Weights of a small transformer language model.
Size: 24 layers, width 96, MLP 256 GELU, vocabulary 1339, 2.3M parameters.
Architecture: LayerNorm before each block, learned positions, tied embeddings.
Training: a variant of SOAP for these matrices, 158M tokens, 2416 steps.
Each number is 128 + 32 x the weight over its row's rms, rounded and kept within 0 to 255. Layers, rows and columns count from 0. Numbers have three digits each. The size before them is the row's rms in percent of the matrix's.

# layer 12 attention query, 96x96, rms 0.318, rows 0-95, columns 0-95
108:088107118060177096091129177141143085117142196164155094124125098088120106118102145130145128122105116055173170167136057141110106182209110114118127107147149148171173095119138074180124148130114128119102176076075152144141079049133096102131158145129075101128148144100123126119098141163136119150
094:164125125132151106116123119094146079105112089147139144113133116101172092076136099122178105169147145160101141150061133139136144097088115124129152101098079147059066135192171144160143165142158187110113109106072145094124142179148076194192083125145185152154158114155118141151177091147179145090
093:117139109089032094073133138158108137144129084125145153117123250109117163204095102136133101187092114152155126102129142198117128094173154168110126123133103168105132082173142094160151158106156158124134150122092108103194155109113078124155101167155134105124135149134135139136115136101073119083
099:120114108134147131128111147188094160158171117120146166161131121193141119073128105110132110082101147142145147072125108100157119050138131173134043147081128105089182164107125197112109126151107116151101164110075165067139091105121115120158086138131061124087118143141139164105096177200155145165
107:108109126098095139127088172138135145142138150153169124140125090160128100153166112128118092123114136066138086059182172162184115102071142082181063136147086118082060132146163111142130165135049116172141119209141141140075103102165168132127093109151099134116160125143098167117136164148140073157
086:092180135137087122116149087043148131077179162145134124139203116171119083137119114089146145143098161114152149144183119170112111128092162093155133085179131161123113073145140104161110137122135135044171064134102112116136155151099138102117114154125196133136163080105141158169174082094079158108
100:093183130161108164131117156120121114106113143118143050090178149136146117062145084106112146086148087093174168100077083129129151170152129107111188184112156158172095155083122128137143083138102099182172103127055173124136157167102190109173148131130142098161102078114172177129134109146117143142
093:129112102158105148129171107092139172125125103115100147064160171132166120122134173045094130129102151133159101126093168129107166095110106125082112128154104129149110115145111144162130147132150071155127173066113088178159141131154127255096087160172125105120140147117129162168084135106148148080
114:081134157113141097122124141112077133096079163151108098139144174079159150165190155117133118171072194086120103125143127140077124121134084141084179111195109104137101148151137156139109185137128148064087148101173077133151165105125168150122103095103140055172155111178148126099113100126186166161
094:196189130162066098163142108110118126139137142146122141157105136129132126139162148172171119127089078119090179162118122112123140099177092147098177118158119150128185107103196138055057121119163107091123129132160116086143092108110113140096075126120111114165029084121092084116089132104182126124
103:162092092126136148180077156185122108080097082149122117164091162162088118170141120151095157100139140111169154109165192109180090109128148137178046088115146169125171132080108133111119079120126119156122110108074140159122129119105097118133100182136092112087177067151135100081165101144141063161
091:155123109096179141054175123125138114115151195165139090111108142159036188131140078159162143155104163137145143093131171139105114078090153147092181145168137178092151119150103140146127097147074079092129115129159122126079063084105107093144124155152167101072150144093103163141078113145108126136
099:091133124093126108143167055105179176133127171075148133148076075109176101125095121125120154126129147125107161169089143079148123131182132122142176126103190157136173104110097073123174177138139116112080082127058112108125110099074146127145156117154128116071126173067169142152193120167101105107
101:124140120138118134111083116062155131142114143110178156138133118144133075185102091163161168124151122160141091120092072164143123154154150172148150184148106092175127129194105116126117045119144142107080123129141135044121112130142142164120170137096126197070150153187132079184151167138087089097
101:084164138109123096120093123168095173107104153137167144101170146067124111152109124110154129131095126069114170148157098113074084177110143112098104114130177114143111076096087173138196184085150111097133184105124081127141146127092069162122116104168128131090145090180144154096198120158149186078
099:112113150101160098121141144150139133134171087174076103105129122144154190145088178122131132155118123099129119084061176171180072112119126113179134119138117197128077137043143133100152106130116178091110112122190141106191128152053115146118125151105118106120135143152139201152073123147099170084
089:100111174130129133144122086136128122108118144151069125087096154203191165185116128091132075107122082148186156175077166124104122124127135124119106114155097146083130148110141156078110047165076176061104109139174182120082176156108128164131154117098091103110112148108170140122145179086151130129
133:129122074100074127139164119171124114160180150141132117120113120158176168132142075200090123148105171120128134139121145156154066114092152109153098139093134144109195146131105085159125155166046098147129072120140136064106110148145173087149140114189051124115177124089095121112176184144130096141
100:107044072107136116117148109162175120167150188101167087100103112151104200115185115108149102165103183138144125136139097133172146124131125168154124180098147113134157073063094138125075166132082035126133148141094098115120170117122092108110110114129101166085201142164135102119116160122127138139
094:155129073131128148071126156169111125137155156137141086138099107082147089155091153129110106166126152170075139120142138108176137113142131127159133123126136174201224074169156156084141082170136081138079110112096120192140133127170151090137127152229124126127171112148110155123116155126179077104
101:130211125138113143117144129100142102135152156153082121192132160110132119139072129083187073148121093146174170134128127112142110163116087133115140149145123091054081077111094100151092194108167159105128094141131123117118163077137137154190133096142164093104125126139117103166089060099175171198
108:095102123127155152140182186172125130202124121084155041122180131165145155103180100167161117148096124135127154120135126145145155122146127182113082139065137131148096102110074123187159127119063085162135148053152126107121090087173172116122125126189128160082122144119116136114162150099138075093
101:120165118108142150055133136178122151092128103131206134098210147146144119091069170061142107185120101089121127153121137174139128146159162131115156109146137100172126072136132165136124111125146125079144196120151146171133132096142104187087113132122175095159154170188118102138112153079105055113
090:173143150096134160090119137098114124149137151133141074101099151111147172084127151114155116176160103152099175154169071074094152226141108144142159168122150094120101072135159124190118137091150137150145091112123065196181044119135123149154139151137125112169071131088120077101104143119128138156
115:120137143129088108136097113064149189101101100117079157135168091104119111114185135081115180124105100112121108135164116093100161140137081135105146121137112106159192140084152221109157122076155201043131125126132134130133195142064093162148093153134170136130072142151100111157159100102126143134
101:071099136076178140114141109111132158095202126128172159117118102081093198099132101112108137126172133114181147101125138133093151204104120068132090139105149077111128173175087094148145109092139119162106179124148179177147109180182152145117138097149152164130152143073152152161117102134163069154
091:127123161062127135145181161183114174154099182052140135142116075073102119113138093137060141096136179151099126135169105122133113106122159114154116144189155110111146142159146075148152115190146115163146119117102175145176128151186133197176104127101151160150102145111128080084092179090142103153
084:102135143133117106130109096175118144186127087129093102108095065103138087101080124086151153151192105142190071112111120067131140112188160134136220123171072105139106142167123144112139104063187132089215138141150109143129136140098150138162136158130156116144106120093121109072096160168118125121
104:140131124151101176090107103119157112110092130104111088122124062139108156143060155113158136138111156123105118093153104119157132130125146064134144132071098109186161134174162151138104159112220132100097130196105107169162087091163075158072105129185140151111122172118136101064197124158078122118
100:086123060126153115062135181152139183099132120139141098161089128133150146133163110136131128104116185106146132140103118134173107179156140148130079068128172131079181126126067080111136072103131078129132139154148119130108135108127122133052118088110073165107127138154199140109105178169078084059
082:138095213133162077152114212110153073132142160107088119097153129136065130144119151093146155192154147162152163146102114161113158181130124126114182124142168081124078121117202116129086222136105152101113110099140129092139136168104154142127169082115115127147094117094173160140162146113121087114
106:133129143141122127136164118179170085106096075137116134148095156133117136073066189131118112115091117154124073146092157087075165098106124128098108141146098135118138085133162180090124114112218204082110141169118099114207129102103129159164065147134133176174120141120124139108107155050126153114
107:163186155145141117088099134125155155185127134111145111159181188069142150090113127131158114181119089168123147116103119077147131138187093123070131131112100078170126072150099100174082185099122109121094103142096139136111098125166154121128117172202144118126167151121144213142142122122089133050
117:128116116128127188134158119089126080120138103087125126175175098082086112112115156124091067139021113112153118084084130133085151100107167154101116114148118126120090127149175097198184146161179164194120123142127111154130151093195145127061119122154123146155104135159091126108181128093137074131
104:105121130137113153148094137136102195109115094155148104134126107171082154161173105112177199100106164140104137168108127168126158100166169154094150136169028132116139149159089106137131136105116124133201189127090120099140165122106184112170182117157119099145186079166101079078144118115116102169
105:127166093114117158113039176113144139066097074096118112105154145186109138145115062114134138085137146137178120138140121098140084169178123116149172139133143161108124133071146093105152101083047148147142117155138147099186112142125211132096171140161090087108105130118147106149108077153131104193
095:134109061177113109170151183125154179105137100081100197115137086135181146096128135145090143164169120135117153212105135112133171100130119136165122156162091105112118132180100122130112137136130158135127143136089117131075158195166130115117156180107157139085081157173180085159162183111058146107
113:113141111119092153112119114090104092146126153119129142085095094142146140134183133138134189127148190126104112126124162121130112077113179136096124191113163164118144104090061126083147098155055079063116096129100142099130154200154133115106110185111161168154045107113151132097095193133089180129
109:136059165146103128089056069139154136167160172080075062155114166075150136088114134089183145141180144075148097143117126171154109130114109174172163110158139125105207124110100115099119100118122155150089171169158203139128169142106062111120099128124099093126164130130129120130137120158119117150
102:159158208155111118136117169175096138144186132139113105127073095122104150092143083110180109122094192107088083152119122176174081170081147077109144171136117102081122164105141117143167165086150132121174132158074123146092152182157141187134104183151133128098125161097177159141101085123130090124
104:091192146119117117190064093122106075125141109147122184113163127135096146084091130167134097094146169076156125204115109158141129146089136112172120122118150096102106138082146054122117116168102139082182146178146185145141104126148146129151159076151106176126106107132146068108129168094066167161
096:177142169135151097146122138146157126146193102126101180102163123164133087157146166117150114137163166198095102125083124128078109076176110133175077129131109125095125050098123150073170089111124100164148061112129143135066077173151116149111138095135134104119130177156178170101115118078181103140
105:111094136165066189187145135119092118111119103109111174123103120153143172092189125131134133084174121149075187116163102068131127148109130133116166103146093189119168114094107171129125112090130064172096128117114085134191126162119114157113105124196130185137129099118081093073134187142142115177
108:129166075139159129147154168048131154153164104121148181146177168134147112142133163098158082181075101142140142134076133122141176104070141100118192084144123126113138154113147076092119155136152099120187098103151080136060127155128147093067153163140159075127132121060122131163129119086133144069
102:114113103119157092103177109118117185090178124072189147129109090133109121117087155133126162138100151131146148159128188135182159107067086096069172132180164112105126084106155126099166125135050146122105103107161157136108151154068077113095108130060121103135159148141108111159163111147090067077
114:133097126152156174132203160094104192118096115117121059115097114103142082105086140151175186131138107109106141120147104132105108176127105117151153133128128053116055090090123119161133199124080107162195131146124081177186100123150142098137150105125151161147093063126140083110074125113134141158
096:099100133129111134088159176215105133110113117128094124101165157196130180112100170176091147154073097120168157144099127149174139168139166164137160116110160171170143117095106104116186109197153104121176158150141081103112102161116152126174124194129111118141124152119161052112144168073112097142
115:186187162116141130145110144108103156106104151099086172150119131106189115094083101108173107158159111142126056142103150040090146144105140128101140105180117129085114135108159115111128124125130090105117111083078200164132097104040085128147146178147144112153082179139092123096099161179144154133
095:105148138136116119092095162118132127109038146106057178136136152125181098095118146092090138084075124125136099136158100089147142118170177076119123122139096087120202134231131115161160125096102137080059135171128172090136116127131106097135085110107193153146120176128144149121112137093139132089
094:105120144125146118117179161104107169066110099122165159083122153084109139107126124118051111077123180152137147110109170157061189088068159116081103105151123112106119162063129130130214145129126137183146156133110171122172173113146141100117172112188148137102095072146167135128125110152105077115
099:121059138114108141145147127109097177098118116075130136078154084166165186158113106127161077110121141122119121088180124094141111122103119195105100105081143065074087095141120146160154127146147143158138096149136161099175117162123153179179114169140130126172119050146068107146203185104150139132
105:129141123137107124151164104132116114097166159140110169118169157148121151159140133096131136126052118145152124125170206086177126030084105098096182107192136154102192129097114104135166151126151145051173125122122108118161193125123139086158118130123132103076137106127157174188138129150125183080
095:087113194114157141159105072169134107076114078095147145144165169140095128150131143149136146075086141169082154125067129163104127117161074174162131091109137129192073134175147155091140103089108125112091126133102159108169168089085086179162135082155106091091106136120144190156142159164103173124
107:157083098093121147144111067166197134133169124092136179130104095109130106101080101163125083125122168126122149110142075168141172137226113148161176119172135108098145138156155221120151146128113089089095098136107169088083134153155122121132078144190110118151159090164086159155108139093129110109
114:157137121119104150158138132147106106149161153073142149155154062170153123095108099086109130128160101141095117147103117116137162119144075176135085190121077040148117118153130179079100115101165128159173139199075150077094101186120129138079104134110102135163068167109064138161120162125144140084
106:152175132158131100110139099146143185132145077126080129101137175165083120139129122090144175142076090112110149125136088192120084094159152113127116105094048167126123123125201129115092107135098189086103150210172148090072106101144126149118124141139152112153061107126126104119128088105061172103
087:115174025084117115096096131140121162121160120147156092122149160117138084061124126096157132100140071122129175137129092130080147133079150132097149148207192070051126103091124127164159132111140119179145113116156140118149150110136083142102150117117093135159146163153139178092140115130204092089
099:118114077164174156122109145129113149098098161120090095145155086108100119113146092121123157142176135164111183104133144082070110141139118145124109091049179136058147105174097100087096078117140152093134133112096125150108148166166060163182114133149142175167104091146154166051184136178133131145
097:181068161129101113155108118088167163145092107139157145143185091084116161147098130116111106182147136133121119092139109136121129113149126154154083173171147089096115123181123138141184125123078083094149124072069173107159116129197183137115135132097153062113089103126075119116125088159219165121
095:157124093088160172161112104065137139095110103124089182170116163166095121115074128122113136130110142131148067098090133170170085061077121121110108097133145137067074108113098117148142118112175130105162078145165112142122096143160160202113097106077133112077071110161144079085148145142111097183
096:128161148170084139093128113122152080118124138127195148146138116136131101106171105096130132120152127109106089058083089100119073120167138171104144106164124120092086095136062161155125093180159144158104104203130172141115151194099169139162069100096154088172121127169153085140104153126044141114
104:153120137117183161106125146132138105136095084139122049092128107154117107107120113153170123135128092129121201150156135134140196176087121149127080150176182087192167101142192185125155085101119152118128170086102110100157138126131143143121137082125154106143129115126143146061135049120056095185
100:147110165139105135118174071191149077177146124068152099151202132107182140080125140116122115115197142119155105102078142147082113161164102167100148135138135088071126079119166151128130140080111165128132150044088077125144143120173118154169120123151116183146160142104154115155091111093113100181
101:116071124120172144105160173135126181165111187121110154090157080128144139119120136095136106157068085139082125132155104147145061067061097106074103107150079132152184139164100067109129124089085203093096103091117138099122166094110115103139102114115126124113137196063136095129129158123126164128
091:125160121164160096122193154126169068122161113098148165140154124184131199137128121132140159131161137167137097124181124104142164117129134129128090141144158120112113105087156114155154137125121159096105094126049133121158117187079120164116146123109123184098137148094119224110166164029098101065
089:158149120085126131113096107178138111111139194153186120174113117133133147125111112187104132140156117101116121129051163146154116158151078126163131167145160095068079209193169136101158128143163123180126092158150160083142113146143157120094111053063117167077150134092166118146152123110107130080
103:167177123128156207112102074106154093117094151113115113166193156058168148110111128130216122122133130119105083106051100111101101146081091121079158130150168147124173078128093170170116158103122167174113177148099163109092132125110111164126103095122147125126136116177110162083133130148115165081
097:140173091082112160139094115137112095122151127069130114082098108072122149165127160188138133113122194152149142127190135100105147169105176127149097080143147154118188177088126087097063047047129134136143141119115118113154139163131111069091119158117142097154137125158169082152089095176135099134
089:090093164130080097152173118158096125134068175202095143158146150170170150121164146156104118077101094140113093108153155081121136139120126110102060115187101156080164129150144132093167149099179115180139085100181169108151157132117080117112099067108126168132106151122105171147170157167169128173
094:041162126122133074160118131149113173158142227131152200183152129140197177143091163134127144122081113141128115166122132175155100101145132161138136115126153148165138124130123093122161092144161113126111122148172088109135128147117097128069141145096083117072094170138150141123102185186125092056
095:098116144172141115117162142093119104176053136107169075079097088067149117176189117175184174119093166159096098127157108090106113107145103116164125162113156073136138192166176121081134107083105112174133116130122087133143150176131094144119121132094160081122125118077089117088108108115168075156
108:141156102141115131174107145121129101070126113144057096172163213150114167160077135161119089134152095153117185140133131152162067118134152192162109143085109179074129116129112156174088107138136154055102113116114076075143163086087163114165143142139132110167106099151169139098129172140164159097
103:100146148112100076174137059154115107118115102134103126136055146180121137129154133159115165146072201187119147147139162141098109069162142192173116202117136112130180127102146118104159108097161138047091110103145126113147089109139100121111114137115098155108103110182105075100134135203118110168
100:118183160133151121114019117129157073169123131191140137131141164164105166140187087157146135129162146169115090128079114109132060152123149131136117162137118101046094113085163101172112134097167121125175140140108139129111142111083118088128172136122127082126171072185180145152121103183148146143
095:166123150093090138153149105101119158122100093101142159111148151102084088127032078159088166073165102181099162165155137089171138132142116113126077135167162150107101122164089154142151135117127169085119109183061111110096071115141167119139081142153134093037109163093095122139140112165146105141
092:090201086153095143122182146124140102161110138084149108118141096115123131094155096146141155133117169159146105148126165075116187113082141163082113106114123117063104093116084160074075115126052111126142148096121188149094139142098117122165095141125188130102218109114122072178087128103084145124
096:133108137144130102110139141141086102135092077144096143144139194104102132114171149144104127139108174118170151132081086131050134136111127113079091079106128119076035171118131117189117126114134198098154132120148073170180146128084124082173148158137151097154127156165179155137077087130066156113
104:149145123151150132115131136096163107109107145101137092146149175134077152084087100077115098133138077186152100178078141163165106182170109203133144088140077120146140143168110111120060086180158134121130129055135151130130160111075110133184109144078181097146115142150084131158116106108134129046
098:136175097129089137159146120102126154125142105088080162129161103076103133114166143121136108122143063169098159080152074037104132118130153136143067198112142079101081080135133078119157165103173073157114135176079131117117126160147127124116123127104092197158057159092142148156122142103116157162
106:135064145156085136107171111118133108180128124081120131100112148194119128105137076123131166156123095163107161127143180107179112088128105096125227119107148143188156122108135114119154149169108120121162082105118129089128141180112110087167131143119154111068077102047153157200132107102096146071
089:139114109134115150172143031158135123109107067117139152159111212110168115109097139135233161133172098128137100118152112135116130148133110099052108093156149128120101100146089138181145154154136148102094105182163123145121139097151121151136108168139116103089145038127143154077145152188155106153
085:118128140163122073084075102071180085118118136157112082112136089064184059161137104121110144114154138136197123147112148128209096079203139156114155127134102179108165151144105122134126166124113183107081170088127147088114094132125111148064140147148135089097174102113118190146128121137136141138
096:117121140109109135150100148184124085169112119103088099127060100143115159149137077071120119115139147145121091121076143052111106094161105162126061150132088134093133083203176122112123136080145134121086173158104173106204093121165077150167124144143107092106146132116103187150186140105122100081
088:165149140095114139120079202146089105114153112175087087117101045114090175096094148187113089182118129096159120066143128115113168160145153132136137134095149108105097086135160133121102138118105153179171129129114113170150138068203149146163145189139105108105122141156086176167074159116092159108
084:120115037110144115140112113126156093151163150181119123147112169115112139163116056140178142117160086172101108119096114181128118141100146063124122171071196130162139103082092100079110106098094174172129168116082159168140106116173075124061117122185118156137115138098142156106158105178135117154
097:161196094212088082139137120108207164098089154103083126137111151164158070131136083139116108117147136137101100165111103075131139115155163065104141104164147122116172167127116173156125085067139100152155054137088109140093182140138165095113111114171161132163128096082160148147129106109137140096
106:125176195113116117093146099180108127181189117146137109102118165148185140135121182159112104130139158092093164115092117119056146191136135154074110125119179112133170112095180163195153131080120078143088187125135101112165128128091107100120165090161054108179120094115142107103117096148136140119
114:137147151112123142160165148132092118138129126096141078114132134154128097206132121114137102086148119196159084138137130113096141108121068099077142137137140109062164122153138167053126125125156113107139094168184070044089164142090138147092080133058130138107119091145104130122079208134121184112
095:141146115120120164097119109141121169115177132126175085162149061170110135121151108113105099087126102111087157175192068115168132226084102098143133144173113113169156105143151179158125197133113065176128147170129156132081092142173142135145101113174140118153115077132098125133178115064125117145
086:107129131123143120102141149173136152119122109115105121135117131105139156131084089107092092105038146086121102125108098203175072129130149161105125120176103075149096091142156096137149145137144173092108180102049172136139139116088036141161119056100091149144152172128149094095153153177104172113
098:134139080190128127150137075098145083121108127101093117151086159131167173160204109165124191127114157135101127135122084097187175098143095163114075153123125112090172155105083145091163136131110149183114093136105191125151159096125113086183158163107136097143109087141131136159148133205177102079
097:125125108152122087136168077185177150163173141120137152127128161156097171114120149127139144181187117160114087144121128148204096113168196148124120139095093121127074100104089106112086143130085119112160128143112097108069159166139144168111063126110163180154167162179042133134169133076115101117
085:142120088117119106111064177099111083092149161136139166136132076118058180069152119153050120139138135108130095100132110118149139112129118124153181089179153169137149145120087154175155066161120142135100125204125129154158130140155089055141122091102164142122169117154051095161101142107169132169
099:198071109167135097163149143167149195115136133104152156124089138163084157107145130108140117093157111151106139166077149134164114085138155122124112095118133156113152132036052161117130105160056163080131126088187169133110186107163133161102111168098162127090067134123145127173089122123129165145
110:106172153094091140162157119078101087146119136111120153116181077106135096140129129166109115139104124113104135052096142135155103118110109176125188130177108099153150108138135066112103163164189144139171086088115175060155122130150144183117127124117201121112117159062071108118152134084198130082
107:111165120126140122071108176172095143141108103167167099071115147092133168148123109097122147149123135121112166052102156163127123137111124089052157140123088113127109137140128173189180130111108079160143230072110090146123151147134153125124075147181141120113183162112174108125123048107125140095